Weights of a small transformer language model: 89M tokens.
Each number is 50 + 12 x the weight over its row's rms, rounded and kept within 0 to 99. Layers, rows and columns count from 0. The size before them is the row's rms in percent of the matrix's.

# layer 8 MLP up, 512x128, rms 0.368, rows 16-43, columns 0-127
073:55 48 59 48 40 55 60 55 60 48 45 59 45 56 38 62 58 53 56 43 49 26 49 48 32 43 38 57 46 54 68 46 54 29 42 42 43 61 67 44 38 30 37 50 44 63 46 35 62 41 40 70 48 34 40 42 38 53 81 45 53 43 46 63 67 29 42 62 27 35 61 50 32 61 38 41 65 52 32 39 40 34 57 33 45 53 32 40 29 65 63 76 50 70 50 50 49 52 52 64 67 57 37 50 50 40 39 44 49 52 50 61 71 57 32 76 25 35 44 77 39 42 68 52 57 40 49 58
079:57 42 46 56 62 66 54 44 44 55 68 45 40 47 62 55 42 58 51 80 35 59 52 61 27 61 30 58 43 66 42 44 60 36 56 58 59 41 53 56 53 49 58 38 48 51 65 36 61 45 52 41 26 38 47 43 59 45 45 44 34 68 48 53 45 40 62 71 60 15 48 41 51 50 82 61 60 37 44 58 55 49 50 57 49 47 23 47 57 38 56 56 77 41 73 43 50 48 52 39 57 57 59 19 44 61 43 37 53 49 66 68 52 53 57 64 22 55 51 65 43 46 49 74 56 52 32 32
116:54 51 58 46 44 68 33 43 61 49 56 51 66 55 42 44 70 59 45 44 63 58 38 60 61 46 70 41 32 25 40 41 59 42 56 45 73 34 42 36 37 29 53 64 65 47 54 44 42 51 59 49 47 64 54 32 54 52 46 63 38 44 62 79 70 24 50 63 54 35 62 43 47 35 53 60 69 53 59 42 37 34 60 45 28 26 23 51 68 63 53 72 60 33 51 52 54 57 57 46 56 48 68 56 51 81 54 54 35 76 51 64 39 50 54 35 44 55 52 42 51 44 54 42 57 71 55 52
100:44 42 39 68 49 45 63 62 51 43 34 60 59 47 45 61 47 54 49 73 63 41 56 64 52 60 59 46 62 42 37 41 52 47 77 42 55 45 59 50 37 50 24 46 32 47 63 55 46 59 34 50 49 34 38 40 57 48 58 42 59 31 39 57 81 68 58 29 39 44 32 31 48 31 58 60 53 34 63 55 40 33 37 57 27 32 61 28 57 58 33 38 54 40 61 42 49 41 50 63 46 40 75 48 24 50 47 69 59 41 44 68 70 50 67 64 53 52 40 49 44 46 47 19 40 59 50 52
092:59 38 60 49 66 60 29 63 57 72 43 53 40 52 33 69 50 37 52 50 45 48 51 38 22 32 38 39 15 60 38 34 52 57 60 47 58 59 51 67 46 59 46 55 52 60 51 50 57 36 39 27 54 65 61 52 65 48 41 31 45 76 30 37 43 51 48 65 37 48 55 43 45 33 33 35 56 48 35 58 46 51 45 47 38 40 54 49 65 50 40 42 64 64 45 53 62 47 66 65 36 64 35 35 49 52 68 46 46 36 55 57 54 67 73 42 51 34 47 39 42 65 74 42 59 81 57 46
112:29 47 55 44 75 57 63 35 51 50 55 42 52 53 60 57 68 47 85 57 49 50 61 26 53 58 65 63 43 55 47 57 68 38 58 69 40 48 45 68 26 76 56 37 61 40 34 36 42 53 45 52 49 54 56 46 48 56 56 63 51 62 61 27 47 45 46 24 65 63 32 57 49 61 71 58 46 53 23 47 49 39 65 56 52 43 46 40 41 34 61 60 43 54 45 32 59 44 57 64 57 55 66 50 31 64 59 44 33 24 39 58 36 62 52 67 46 45 43 56 63 50 82 59 50 46 41 52
109:41 44 50 33 32 50 44 50 35 52 59 44 57 65 51 62 47 70 79 33 60 71 39 54 25 60 64 30 51 47 50 58 58 38 51 69 54 54 54 45 65 42 38 52 50 47 65 50 28 62 55 65 58 57 54 46 42 57 52 32 47 59 50 55 53 55 38 46 56 30 62 40 62 39 59 49 56 54 35 57 48 59 38 40 49 52 50 45 69 41 52 64 36 60 66 52 41 60 47 33 58 40 43 39 66 50 55 35 67 68 40 64 76 58 57 52 43 16 60 51 49 73 41 37 76 44 89 47
110:51 44 45 63 53 39 44 46 77 57 63 41 51 50 64 44 44 48 37 37 53 53 50 66 55 59 51 58 39 47 32 49 53 59 66 42 60 50 53 46 49 53 69 67 19 49 60 58 51 41 47 38 29 56 50 74 42 36 55 52 38 56 32 37 34 67 27 50 50 52 56 46 54 62 63 66 46 52 38 31 79 37 49 59 68 45 52 50 64 68 56 38 30 48 41 23 60 36 46 47 45 68 47 41 43 66 67 55 44 49 74 68 56 34 78 69 63 38 37 59 57 47 38 44 34 69 43 61
083:62 27 43 51 37 49 38 80 63 60 63 63 48 48 68 75 56 48 39 54 51 52 42 62 32 39 41 25 48 54 43 51 56 40 56 62 58 44 59 71 52 36 57 59 35 55 53 50 54 64 63 53 47 44 59 49 32 57 54 33 48 54 36 77 73 41 70 20 51 62 54 57 53 72 62 73 55 51 62 38 62 66 37 33 65 36 45 44 43 46 45 45 52 56 61 38 59 38 47 33 64 55 61 46 61 69 47 59 47 32 47 38 39 68 53 40 56 38 72 59 64 40 32 48 48 54 44 32
104:43 44 46 32 25 43 37 47 43 73 50 36 47 53 55 34 63 32 64 25 75 68 74 46 36 56 47 39 48 43 52 40 39 53 50 59 65 42 54 33 50 64 52 64 52 58 81 38 58 65 50 41 51 24 45 45 52 45 61 64 26 52 41 65 49 49 51 43 47 37 73 45 55 52 29 45 39 30 44 49 35 42 59 45 52 47 49 29 54 44 28 78 43 47 39 47 63 55 80 63 42 49 52 29 68 60 48 43 51 48 43 64 43 56 45 55 52 73 54 38 54 44 57 57 63 58 53 58
110:60 40 44 50 48 69 50 56 35 37 35 41 32 68 46 57 67 40 68 30 45 30 41 62 44 58 50 36 59 28 36 55 69 49 48 46 36 42 64 50 47 57 46 38 46 38 59 45 52 64 43 62 54 35 40 68 50 58 39 55 46 71 25 41 60 76 37 46 59 46 23 55 50 44 54 47 64 45 37 40 55 54 67 68 47 62 40 58 65 56 73 64 48 62 34 51 56 52 57 47 45 53 43 59 67 70 77 68 53 34 46 55 61 35 56 51 59 53 31 39 80 39 41 65 49 40 71 58
112:39 40 29 30 56 46 68 70 52 42 59 36 50 54 66 40 55 76 52 61 50 65 57 38 68 59 36 50 54 48 60 48 51 42 53 49 64 57 41 48 46 43 71 45 59 73 66 33 55 41 51 62 52 62 60 53 65 37 64 44 60 45 55 25 61 33 35 54 41 31 30 60 45 29 40 28 50 65 72 42 63 59 62 50 34 75 44 49 64 41 36 51 42 37 61 46 44 41 66 31 47 52 62 48 39 59 32 28 60 72 54 53 29 43 64 49 48 64 55 43 47 46 48 37 66 52 64 66
109:47 51 69 39 43 63 50 64 63 41 60 58 32 37 60 46 41 31 61 48 39 58 65 60 38 47 51 35 44 44 64 69 55 46 59 34 36 27 49 42 44 50 53 36 27 43 63 53 61 50 34 53 58 48 44 49 60 59 69 43 61 60 52 54 46 57 58 40 47 47 38 32 55 49 36 49 56 48 53 82 58 26 73 60 68 65 64 50 51 48 37 69 59 48 38 27 76 43 70 29 64 64 37 56 57 52 40 54 51 40 62 54 57 59 43 37 66 46 80 30 30 35 43 51 38 34 43 41
073:54 31 61 63 73 45 48 28 47 45 81 70 79 41 69 60 64 40 55 46 66 54 60 45 29 54 47 54 52 36 60 47 59 56 51 45 44 60 53 40 49 39 49 42 68 60 54 47 30 44 39 43 50 71 37 30 43 29 70 51 40 54 42 46 37 70 59 61 26 40 44 62 57 54 49 53 35 52 68 63 40 28 34 51 42 34 45 47 44 48 51 49 53 57 33 76 49 56 24 47 49 45 44 48 28 56 56 47 44 52 32 69 43 52 41 38 49 65 64 58 53 30 36 49 53 43 73 57
091:45 61 53 47 53 55 55 46 48 52 43 55 49 55 64 65 23 42 55 51 57 40 40 10 52 38 60 58 46 42 45 30 54 42 52 55 32 50 58 33 51 55 34 76 26 55 27 47 41 69 40 58 57 47 23 43 39 44 39 70 48 58 43 61 40 57 54 53 41 63 58 40 64 58 55 39 66 61 57 27 33 43 53 42 35 63 70 61 62 37 40 41 38 30 54 80 52 35 47 76 55 57 69 58 52 61 50 62 47 32 57 56 45 55 70 47 50 55 48 35 40 54 47 35 71 62 59 47
090:61 52 65 55 74 35 54 46 34 40 36 38 26 49 53 60 40 51 48 33 81 37 53 60 46 47 45 38 58 41 42 40 55 56 69 54 53 63 52 26 27 58 64 47 28 70 66 43 50 47 38 43 72 52 50 54 57 57 62 62 80 57 74 48 38 62 34 54 72 31 40 35 57 42 32 51 42 62 30 57 32 55 48 55 69 47 62 51 63 52 53 60 64 42 38 45 33 43 48 37 62 49 48 38 38 42 56 45 52 65 54 41 48 58 34 54 61 45 67 37 60 47 35 45 51 58 34 68
113:33 64 58 54 69 49 56 40 47 53 31 31 68 49 56 61 67 58 52 56 40 50 43 66 22 66 51 43 53 32 40 56 46 55 47 34 52 45 55 36 61 58 49 62 45 45 42 49 43 49 45 72 45 41 38 67 57 61 71 54 56 38 42 35 31 34 70 66 60 43 60 43 57 78 67 49 52 66 56 40 75 52 70 55 59 49 55 52 58 54 54 40 56 59 35 52 48 54 30 47 45 64 75 48 46 67 54 72 55 61 53 36 61 63 54 63 71 57 57 28 35 55 56 55 64 66 80 31
067:57 43 20 62 67 58 41 22 35 39 49 53 61 55 60 51 33 50 43 45 48 61 47 39 40 56 23 44 68 54 43 57 47 53 51 48 30 56 55 56 66 68 54 60 57 63 57 53 24 38 58 35 41 67 50 40 41 57 39 36 41 65 35 54 47 54 47 38 64 41 38 39 66 43 40 45 44 56 54 40 40 45 59 36 45 37 64 63 50 42 55 54 55 54 62 47 64 50 56 39 52 53 59 97 61 44 20 59 57 44 45 63 39 54 39 38 60 64 26 35 49 38 69 65 44 53 49 72
074:53 32 48 73 53 38 58 34 41 41 34 77 29 37 68 68 37 56 64 56 47 39 60 65 48 42 49 35 55 46 62 61 55 43 48 68 66 59 40 47 55 38 63 39 50 49 68 46 27 45 49 42 45 56 37 42 36 48 56 47 41 52 19 50 61 46 63 49 31 52 50 42 42 63 50 57 61 61 41 38 52 55 49 18 51 28 27 41 50 67 65 34 50 37 47 63 42 65 57 39 66 43 59 68 55 63 45 31 37 58 49 64 48 56 42 41 54 28 58 72 52 42 66 69 66 48 43 63
093:43 57 59 28 40 48 57 68 41 66 51 49 41 52 46 38 44 58 53 57 32 54 46 58 57 68 53 32 31 37 50 41 53 54 51 66 60 59 65 51 72 38 52 63 27 50 73 61 53 48 48 36 52 33 44 79 47 57 55 54 59 45 42 24 52 49 34 58 63 27 37 37 49 41 34 55 44 65 46 58 28 49 29 55 64 33 51 42 57 32 59 35 45 58 25 53 63 40 35 47 37 56 44 50 26 48 71 38 64 47 59 35 57 39 67 59 37 26 57 68 62 59 33 49 43 51 61 40
103:22 35 49 55 63 43 46 48 30 49 37 53 47 43 46 52 60 73 53 42 71 48 45 47 52 60 44 50 51 50 39 53 46 66 43 39 45 59 55 57 49 77 33 31 37 36 52 48 18 57 38 45 45 68 50 59 56 49 47 56 48 62 43 39 28 64 42 41 63 23 50 43 49 53 42 39 56 28 50 59 40 55 24 58 32 37 33 66 48 46 56 47 77 55 49 28 59 27 35 25 48 51 60 45 50 56 62 59 49 74 37 65 60 59 41 53 67 37 46 48 43 57 48 32 64 22 44 44
085:63 55 76 61 46 59 43 41 52 52 43 55 60 30 40 59 76 59 43 51 44 31 63 32 30 46 26 39 73 50 34 33 45 44 59 55 47 23 58 42 47 21 62 62 37 69 58 56 42 79 45 49 47 48 51 49 38 32 58 43 52 45 48 54 54 33 55 52 64 70 42 59 50 55 60 61 44 31 33 58 65 73 34 42 40 40 61 21 30 49 54 69 60 39 53 53 65 42 66 44 52 55 46 34 52 53 47 64 43 59 46 50 39 44 59 49 61 47 69 56 41 35 42 63 55 34 43 50
103:62 44 67 66 64 49 53 62 49 36 74 60 41 59 48 62 62 49 48 64 29 68 67 51 47 53 39 59 37 49 43 58 24 54 54 66 39 33 36 61 53 52 39 41 37 54 35 71 44 50 32 41 20 51 58 68 43 26 33 45 73 49 50 65 51 24 32 48 43 48 49 44 47 58 39 39 43 84 43 66 37 39 51 48 39 54 38 38 46 44 61 64 51 58 56 53 50 57 37 36 45 28 32 52 57 41 54 62 55 46 48 42 51 47 52 48 22 25 53 37 52 54 66 46 46 37 50 33
100:47 49 39 61 64 36 31 72 44 51 52 57 45 56 63 57 57 40 32 51 33 36 52 47 43 78 52 49 52 49 50 73 45 37 40 24 82 70 63 45 51 56 52 42 61 45 53 43 55 60 38 51 82 62 41 49 52 51 52 55 58 55 44 48 52 43 53 44 50 55 43 45 51 44 52 64 29 43 29 46 57 41 47 30 39 43 43 41 52 41 34 50 41 48 36 20 62 35 67 61 65 40 76 48 37 41 52 52 53 32 45 53 53 52 62 45 09 72 65 61 68 44 53 40 62 43 52 50
073:30 51 44 58 39 60 40 60 49 43 60 41 75 49 47 46 53 41 44 61 44 51 73 88 60 51 61 46 43 48 42 40 66 52 33 51 51 60 50 44 63 44 37 40 52 33 74 32 60 36 39 52 35 41 39 52 28 38 38 51 22 55 84 67 50 27 52 56 42 52 29 67 45 41 35 50 49 51 71 47 35 50 62 57 41 47 58 54 81 55 46 65 43 49 52 57 35 45 49 35 52 43 37 37 53 55 35 48 54 52 60 49 41 52 30 43 37 65 43 46 56 68 52 55 36 30 72 52
099:61 53 53 54 42 71 44 43 48 64 54 41 41 41 55 47 51 69 44 62 44 53 46 46 49 31 41 52 55 43 44 49 20 30 50 59 53 53 34 33 59 55 30 47 40 80 67 69 30 33 79 53 78 55 52 59 36 60 56 43 54 63 59 50 44 35 55 51 58 18 48 43 44 54 43 84 69 48 55 47 24 48 54 42 41 33 44 63 66 44 45 53 62 37 61 66 50 54 66 42 63 40 38 48 37 41 61 53 62 42 33 43 42 47 41 37 61 47 51 44 35 46 39 31 64 64 57 38
110:50 30 38 48 52 51 36 64 36 56 42 55 50 43 43 37 48 30 64 52 56 50 53 63 36 56 42 85 39 37 54 55 38 55 39 36 45 33 55 68 51 65 48 42 22 55 78 44 59 45 61 44 32 68 51 59 63 50 38 69 50 56 49 68 35 47 49 53 42 37 41 36 47 45 24 35 45 35 31 43 70 35 45 55 32 46 47 47 47 53 56 39 35 53 58 71 42 54 47 49 64 70 43 52 60 52 62 32 44 73 39 55 53 67 59 43 64 62 55 39 56 45 57 37 55 63 68 18
104:72 51 73 58 48 43 47 32 61 37 58 50 69 60 36 47 39 59 53 57 34 54 61 59 52 59 40 44 54 51 32 50 41 55 59 48 56 50 24 42 64 20 34 56 62 62 45 50 50 64 72 73 47 43 53 54 60 49 48 61 63 33 59 60 65 47 56 46 46 58 46 34 43 34 72 43 48 69 51 67 27 39 58 53 38 66 53 39 46 53 65 78 39 33 57 49 44 36 44 43 59 48 56 54 59 49 48 21 30 41 76 67 62 31 66 54 59 53 44 38 38 40 61 52 40 23 52 52
# layer 8 MLP down (transposed), 512x128, rms 0.108, rows 16-42, columns 0-127
082:51 43 30 39 34 36 55 61 65 39 35 73 70 42 49 55 28 61 47 63 55 66 41 45 63 37 56 67 34 39 62 57 51 68 54 61 47 56 53 51 56 52 59 35 37 26 51 40 50 44 56 67 56 66 42 53 57 28 84 45 40 34 34 47 71 59 34 36 45 54 58 37 61 57 43 32 55 49 47 66 41 48 55 77 48 30 27 52 59 62 38 79 37 47 48 49 44 46 36 40 39 52 41 64 49 27 50 34 70 54 40 36 35 48 31 50 37 56 52 52 47 63 50 45 46 51 61 44
084:64 46 39 51 45 62 48 51 45 62 56 55 36 18 55 44 48 41 57 67 42 72 17 36 35 44 50 57 45 38 47 66 54 60 57 55 63 35 57 46 72 59 71 50 59 20 60 54 40 47 43 68 45 36 69 45 62 55 42 58 45 44 52 56 44 53 45 49 41 44 48 71 57 48 66 47 39 33 43 53 60 27 60 77 42 37 48 53 34 38 43 43 60 57 73 45 21 62 28 47 35 59 57 59 40 44 50 38 79 46 54 37 57 53 41 48 35 53 43 53 64 78 44 45 57 49 45 52
104:68 64 48 39 40 54 45 59 35 58 44 30 48 67 59 55 57 37 59 65 69 57 42 50 40 38 47 67 80 48 24 22 36 37 73 46 52 45 40 41 44 42 36 52 42 44 50 51 45 33 53 54 51 32 44 65 65 30 49 75 48 41 61 42 64 46 61 46 66 47 60 43 42 73 47 44 63 52 60 51 60 49 73 58 50 45 44 61 34 29 52 46 40 50 24 66 56 39 45 54 51 52 32 84 48 37 49 52 37 49 68 66 56 53 53 43 62 42 35 34 43 32 42 41 41 39 47 61
106:46 14 52 46 67 25 54 57 46 43 57 51 66 42 50 38 51 53 39 59 65 61 33 44 52 75 66 53 51 55 41 51 81 60 69 56 40 65 48 36 60 61 70 53 46 44 31 40 44 29 68 36 56 43 54 36 47 44 57 22 34 44 44 59 67 48 53 51 60 40 50 48 56 54 52 30 48 44 36 56 49 18 55 42 51 64 41 40 45 36 76 44 48 65 27 53 54 44 67 45 58 52 36 68 51 57 52 50 37 51 50 42 47 51 51 41 49 40 77 58 58 66 57 69 29 48 46 44
092:24 41 60 45 36 50 30 44 29 63 49 36 31 32 57 47 42 29 51 58 41 59 65 22 68 32 57 48 22 64 36 77 54 75 58 40 58 63 48 64 43 55 51 65 41 57 64 49 62 50 49 29 47 26 41 44 56 45 46 45 48 51 30 46 40 57 37 42 39 45 51 57 27 51 41 40 62 41 28 51 41 29 42 54 42 41 33 61 29 50 45 39 56 69 42 66 50 44 42 43 51 43 42 56 44 45 56 49 46 50 61 47 25 64 63 65 49 46 35 50 49 55 71 50 51 57 69 57
115:64 46 46 33 40 40 44 53 56 60 52 56 47 59 23 38 31 65 51 61 42 59 58 32 50 44 35 49 44 60 61 49 32 56 57 66 57 35 50 51 69 61 45 55 60 23 47 43 56 55 80 60 36 52 53 45 64 54 61 27 51 44 37 44 56 71 47 62 58 29 44 63 49 57 70 41 44 63 50 27 43 57 60 51 66 45 40 62 44 53 54 43 51 69 58 50 56 46 32 51 46 76 42 46 37 63 50 42 71 13 55 55 45 50 58 55 32 48 53 41 64 30 53 32 32 40 22 63
105:39 45 48 48 45 37 31 68 43 64 45 44 43 44 42 54 22 29 43 22 58 49 27 52 50 60 60 61 44 74 63 52 54 31 40 61 44 59 32 59 37 32 45 58 71 68 61 64 49 52 80 38 62 45 53 61 53 34 42 44 45 39 45 52 44 50 45 54 54 52 43 43 53 53 57 54 62 51 27 43 63 52 53 34 58 32 50 64 50 54 52 27 65 68 40 60 51 52 77 67 49 24 44 52 59 50 44 44 59 44 41 24 70 67 41 31 62 23 53 47 38 52 48 60 57 46 58 44
103:81 36 29 49 48 38 53 52 52 53 54 57 54 46 49 43 56 43 48 44 52 84 39 79 54 55 53 59 41 52 52 64 48 46 71 66 46 35 65 30 48 34 37 60 54 63 69 49 54 38 59 40 39 53 80 29 52 47 47 28 49 56 54 53 38 56 45 50 44 46 41 60 26 41 60 54 58 57 40 23 47 45 55 31 53 46 59 66 65 41 41 36 38 84 44 55 45 70 40 63 42 62 44 57 37 43 61 42 78 54 64 53 45 45 54 58 39 43 68 46 67 45 30 40 50 54 39 42
090:52 51 48 24 39 55 28 51 64 51 64 33 37 46 46 72 35 43 66 40 59 52 33 61 48 47 69 63 55 36 35 64 55 53 80 68 60 59 60 52 60 58 52 71 45 41 63 70 75 75 49 48 62 47 38 43 54 67 44 33 56 38 59 55 32 69 48 40 47 60 63 46 46 53 62 59 43 57 38 43 49 51 51 68 32 33 28 45 62 50 57 60 33 50 52 43 54 69 54 40 49 75 49 54 62 46 76 60 55 53 53 54 47 54 52 67 19 60 46 43 38 57 40 47 61 39 61 59
103:57 46 41 42 41 30 55 48 48 61 32 29 61 46 65 47 57 44 42 79 44 45 42 61 50 47 53 51 35 58 35 52 60 70 48 47 40 76 69 52 63 36 33 78 53 61 63 48 52 41 50 58 43 41 64 38 53 32 61 52 35 54 45 43 43 40 57 45 50 67 37 28 38 59 40 75 35 71 60 36 58 43 57 52 68 55 32 46 53 35 48 46 42 54 44 60 71 74 70 49 54 57 76 40 58 51 45 35 69 37 49 54 55 56 64 53 23 78 45 47 54 61 55 48 51 48 68 55
112:62 34 42 32 61 34 59 47 66 57 52 56 60 48 44 53 47 52 58 56 66 72 59 47 71 54 64 39 46 54 60 58 32 44 59 50 45 75 27 47 47 28 54 39 39 46 60 66 43 51 40 55 60 49 31 53 51 51 42 55 57 42 70 59 33 60 50 56 59 50 59 45 49 60 33 28 47 46 48 48 34 27 58 65 43 54 58 38 44 70 65 45 49 67 64 82 49 60 27 58 52 42 65 36 54 44 49 67 47 65 32 43 49 42 67 85 48 68 53 51 51 63 43 87 49 54 54 42
106:52 48 54 63 51 42 50 46 67 35 64 52 28 31 74 64 58 46 73 67 39 35 58 62 60 65 54 37 49 47 41 57 27 53 56 54 55 45 58 58 55 60 69 62 50 44 85 48 68 57 37 64 55 62 57 48 28 29 78 64 50 61 62 60 44 57 50 54 50 38 62 58 71 58 70 43 56 45 68 58 54 46 36 54 56 56 49 53 63 60 57 40 33 55 29 48 51 42 41 36 27 58 59 39 21 44 52 38 46 50 52 55 31 48 50 64 28 50 72 57 64 53 63 63 55 44 49 39
103:42 34 52 21 41 65 40 68 53 37 42 36 43 62 53 54 18 30 39 53 64 57 54 44 58 64 62 17 65 65 46 58 42 43 52 54 45 46 44 60 48 51 37 59 41 40 67 61 36 51 48 38 27 50 41 40 45 67 75 52 39 47 53 64 79 56 30 60 54 51 72 42 54 53 49 57 44 50 36 51 62 39 42 35 64 40 45 52 48 52 47 51 48 48 37 49 52 24 44 64 73 40 68 45 47 71 50 64 52 53 49 90 47 47 54 42 42 46 51 50 32 58 55 57 66 44 37 47
076:69 54 38 57 76 36 39 46 61 59 44 70 61 38 69 78 50 41 63 45 54 51 38 33 57 66 52 51 50 11 49 66 50 63 39 52 52 68 40 45 62 59 59 64 53 38 56 69 32 43 38 65 51 45 63 49 55 45 39 46 59 35 45 62 38 56 38 51 33 44 47 54 37 39 59 34 35 48 61 58 51 37 50 63 41 46 28 45 58 37 36 63 48 36 58 44 41 65 39 58 57 67 38 69 54 34 45 69 67 62 58 37 39 54 43 49 62 63 61 23 41 70 40 55 38 35 53 53
087:63 37 46 44 53 44 49 65 57 59 46 53 51 45 59 36 17 43 38 59 71 44 41 52 51 74 57 69 42 51 58 41 46 47 49 58 37 57 60 27 55 48 46 61 43 41 25 68 35 50 40 63 59 52 51 34 88 34 59 77 59 57 51 54 55 52 61 66 43 70 56 54 49 69 52 52 56 42 64 49 51 19 40 38 51 67 51 59 65 35 37 45 38 40 35 56 55 62 69 51 65 69 70 57 45 44 38 40 53 41 56 51 64 64 60 43 27 69 69 49 58 58 56 53 48 65 61 51
092:39 60 48 36 57 62 51 41 52 43 63 58 34 42 41 53 37 69 55 47 80 44 50 39 62 60 46 56 73 64 41 53 64 56 58 50 50 78 45 39 51 64 46 59 27 61 46 54 57 70 54 62 65 45 49 41 92 34 54 48 50 40 46 52 34 51 45 51 78 62 44 60 45 45 47 56 57 66 53 46 58 25 61 61 55 47 45 60 59 38 68 41 45 65 49 45 47 58 63 44 65 38 34 37 36 37 64 53 47 58 43 38 38 50 34 53 58 68 63 36 51 65 34 68 25 33 44 72
102:67 35 37 26 28 42 47 43 51 64 39 51 32 51 48 44 41 66 29 55 50 40 32 70 40 45 50 57 32 45 32 57 35 64 56 40 72 86 61 60 61 41 48 58 45 58 57 36 38 57 47 60 44 43 44 55 52 46 37 51 62 49 56 50 63 29 45 40 42 57 49 51 60 43 65 53 55 47 70 56 51 58 45 56 38 40 54 28 67 59 45 25 42 68 56 50 46 60 33 56 40 56 46 45 79 51 55 31 44 38 60 77 43 61 43 51 43 53 25 71 51 58 65 43 33 70 33 43
074:41 75 41 48 64 49 27 53 61 56 49 52 48 49 57 59 29 33 55 38 51 48 45 41 49 62 50 53 36 47 36 71 66 81 49 46 39 49 50 54 63 38 59 29 62 31 63 62 47 57 59 64 59 49 56 53 48 34 35 48 53 41 49 62 42 60 44 33 43 63 67 60 42 25 73 47 60 62 48 63 39 22 40 56 54 53 48 49 45 35 30 39 37 49 62 44 28 71 51 48 74 56 53 70 58 24 36 65 45 44 52 36 46 59 38 57 58 54 42 29 48 68 43 47 75 34 48 56
084:51 50 32 76 60 38 58 67 54 34 55 61 47 53 47 48 29 42 64 59 49 34 41 41 76 75 60 41 45 43 62 71 36 60 67 46 50 65 48 43 75 53 53 38 41 28 64 50 38 30 47 55 55 55 52 39 59 34 57 49 44 47 26 62 38 72 36 57 19 58 53 44 60 28 67 40 57 54 64 38 56 33 58 64 56 31 36 62 49 55 56 64 59 58 49 49 29 44 38 48 51 37 30 57 62 61 44 54 52 68 51 62 45 51 42 36 54 64 44 50 66 68 57 30 52 51 50 55
098:43 42 29 27 55 49 53 81 51 62 68 70 52 63 58 52 40 39 48 50 60 63 46 55 37 43 56 47 57 41 49 44 64 44 58 41 74 41 63 51 54 35 33 24 43 49 49 85 60 47 44 52 57 58 69 42 65 47 48 37 55 41 56 57 45 50 23 54 38 77 33 57 50 60 67 49 75 31 55 43 59 53 45 58 44 67 55 64 45 61 30 46 60 42 41 53 19 58 62 77 49 47 61 55 38 70 58 42 35 36 62 52 51 57 53 55 34 40 68 46 54 46 49 46 41 59 49 59
107:63 35 45 18 63 65 49 52 37 54 42 46 40 52 46 77 53 59 50 52 53 68 53 71 86 55 50 62 62 55 63 59 41 68 54 38 26 70 66 85 47 40 28 48 41 32 24 47 44 56 54 66 52 55 67 37 61 55 40 63 55 40 52 56 43 52 37 55 37 57 53 51 46 70 55 47 57 25 39 43 55 61 45 48 44 48 32 44 62 55 40 48 48 50 56 55 78 50 63 43 44 54 60 37 77 60 57 51 44 57 48 46 67 56 53 51 51 52 44 51 58 54 55 60 42 69 51 72
085:51 53 51 55 62 30 48 38 72 40 31 46 58 31 61 52 54 54 44 53 53 48 35 36 64 44 45 44 46 51 45 48 43 79 61 38 38 50 51 36 56 30 58 69 48 48 76 43 50 55 63 53 66 50 57 56 66 48 65 60 51 20 38 46 48 63 60 61 34 42 65 42 70 46 52 61 35 29 49 48 62 67 54 57 28 35 51 52 34 54 64 38 50 28 57 38 27 75 37 61 56 41 39 53 57 45 57 56 61 83 72 42 53 46 22 58 51 61 44 47 57 60 35 52 45 63 54 39
094:50 41 50 22 51 54 68 54 32 57 64 46 46 53 40 40 50 44 48 42 59 52 49 57 16 64 73 42 53 57 42 71 36 66 62 36 57 62 38 63 35 36 32 86 41 31 46 51 45 53 53 20 50 50 56 46 69 38 58 59 61 37 52 54 28 55 49 40 32 44 45 35 46 55 64 44 60 42 45 64 67 51 66 65 62 50 65 28 59 50 47 52 40 47 46 65 73 55 37 44 48 19 30 62 42 44 33 50 47 41 57 36 42 58 36 58 40 53 51 53 62 55 63 66 51 46 48 51
097:63 40 44 44 60 59 51 35 52 55 63 71 62 53 50 37 57 44 69 59 61 38 41 45 58 54 39 45 55 46 34 71 53 41 53 38 45 44 57 33 66 54 37 54 64 42 54 52 56 44 77 64 53 58 46 33 87 51 64 25 52 43 51 50 50 61 43 37 46 55 61 33 63 48 59 48 54 39 76 51 59 77 47 41 61 45 46 49 46 47 36 52 42 66 58 53 33 76 51 53 39 48 38 60 46 33 71 52 54 34 55 58 72 56 34 40 19 42 51 45 64 52 37 26 47 69 39 27
085:57 59 34 31 57 52 64 43 69 58 42 50 48 62 40 68 49 34 48 51 61 38 35 22 44 65 52 56 37 44 58 62 57 52 51 49 49 74 37 49 41 49 56 42 31 47 44 67 33 68 61 25 42 69 62 48 67 58 53 39 49 23 42 43 42 43 66 62 44 65 58 43 45 39 57 41 58 38 57 72 54 33 73 52 60 38 59 43 63 50 45 51 40 44 39 62 33 66 38 51 67 65 31 61 48 64 39 52 63 28 53 34 59 35 37 80 55 47 61 55 54 47 57 24 36 48 54 59
102:44 63 45 50 34 43 40 56 50 49 55 36 44 61 30 44 50 40 34 49 64 48 36 62 55 53 36 56 61 60 68 45 42 52 54 21 37 27 39 40 59 55 70 49 71 70 49 45 51 49 73 60 69 47 48 42 64 51 54 54 35 61 46 36 25 78 51 68 44 50 64 42 63 39 49 36 63 66 61 62 52 38 43 41 36 51 48 60 44 59 74 56 54 77 33 37 37 62 58 48 72 41 36 42 56 52 53 57 43 42 44 41 45 23 48 74 34 48 48 73 40 45 31 60 56 57 51 40
106:66 47 37 31 44 35 54 44 68 46 61 44 45 58 56 45 62 39 67 49 42 38 52 65 66 47 56 61 44 42 46 43 34 55 75 52 43 57 35 43 46 43 70 66 59 52 35 52 29 55 59 46 58 42 26 48 69 72 36 63 48 76 72 74 43 47 34 58 76 44 35 61 37 51 45 40 58 31 34 45 47 48 56 62 35 59 45 70 48 24 61 47 60 37 60 44 49 48 61 55 50 56 40 40 57 59 69 40 30 48 50 41 61 25 27 59 59 48 44 51 46 44 45 56 40 72 34 52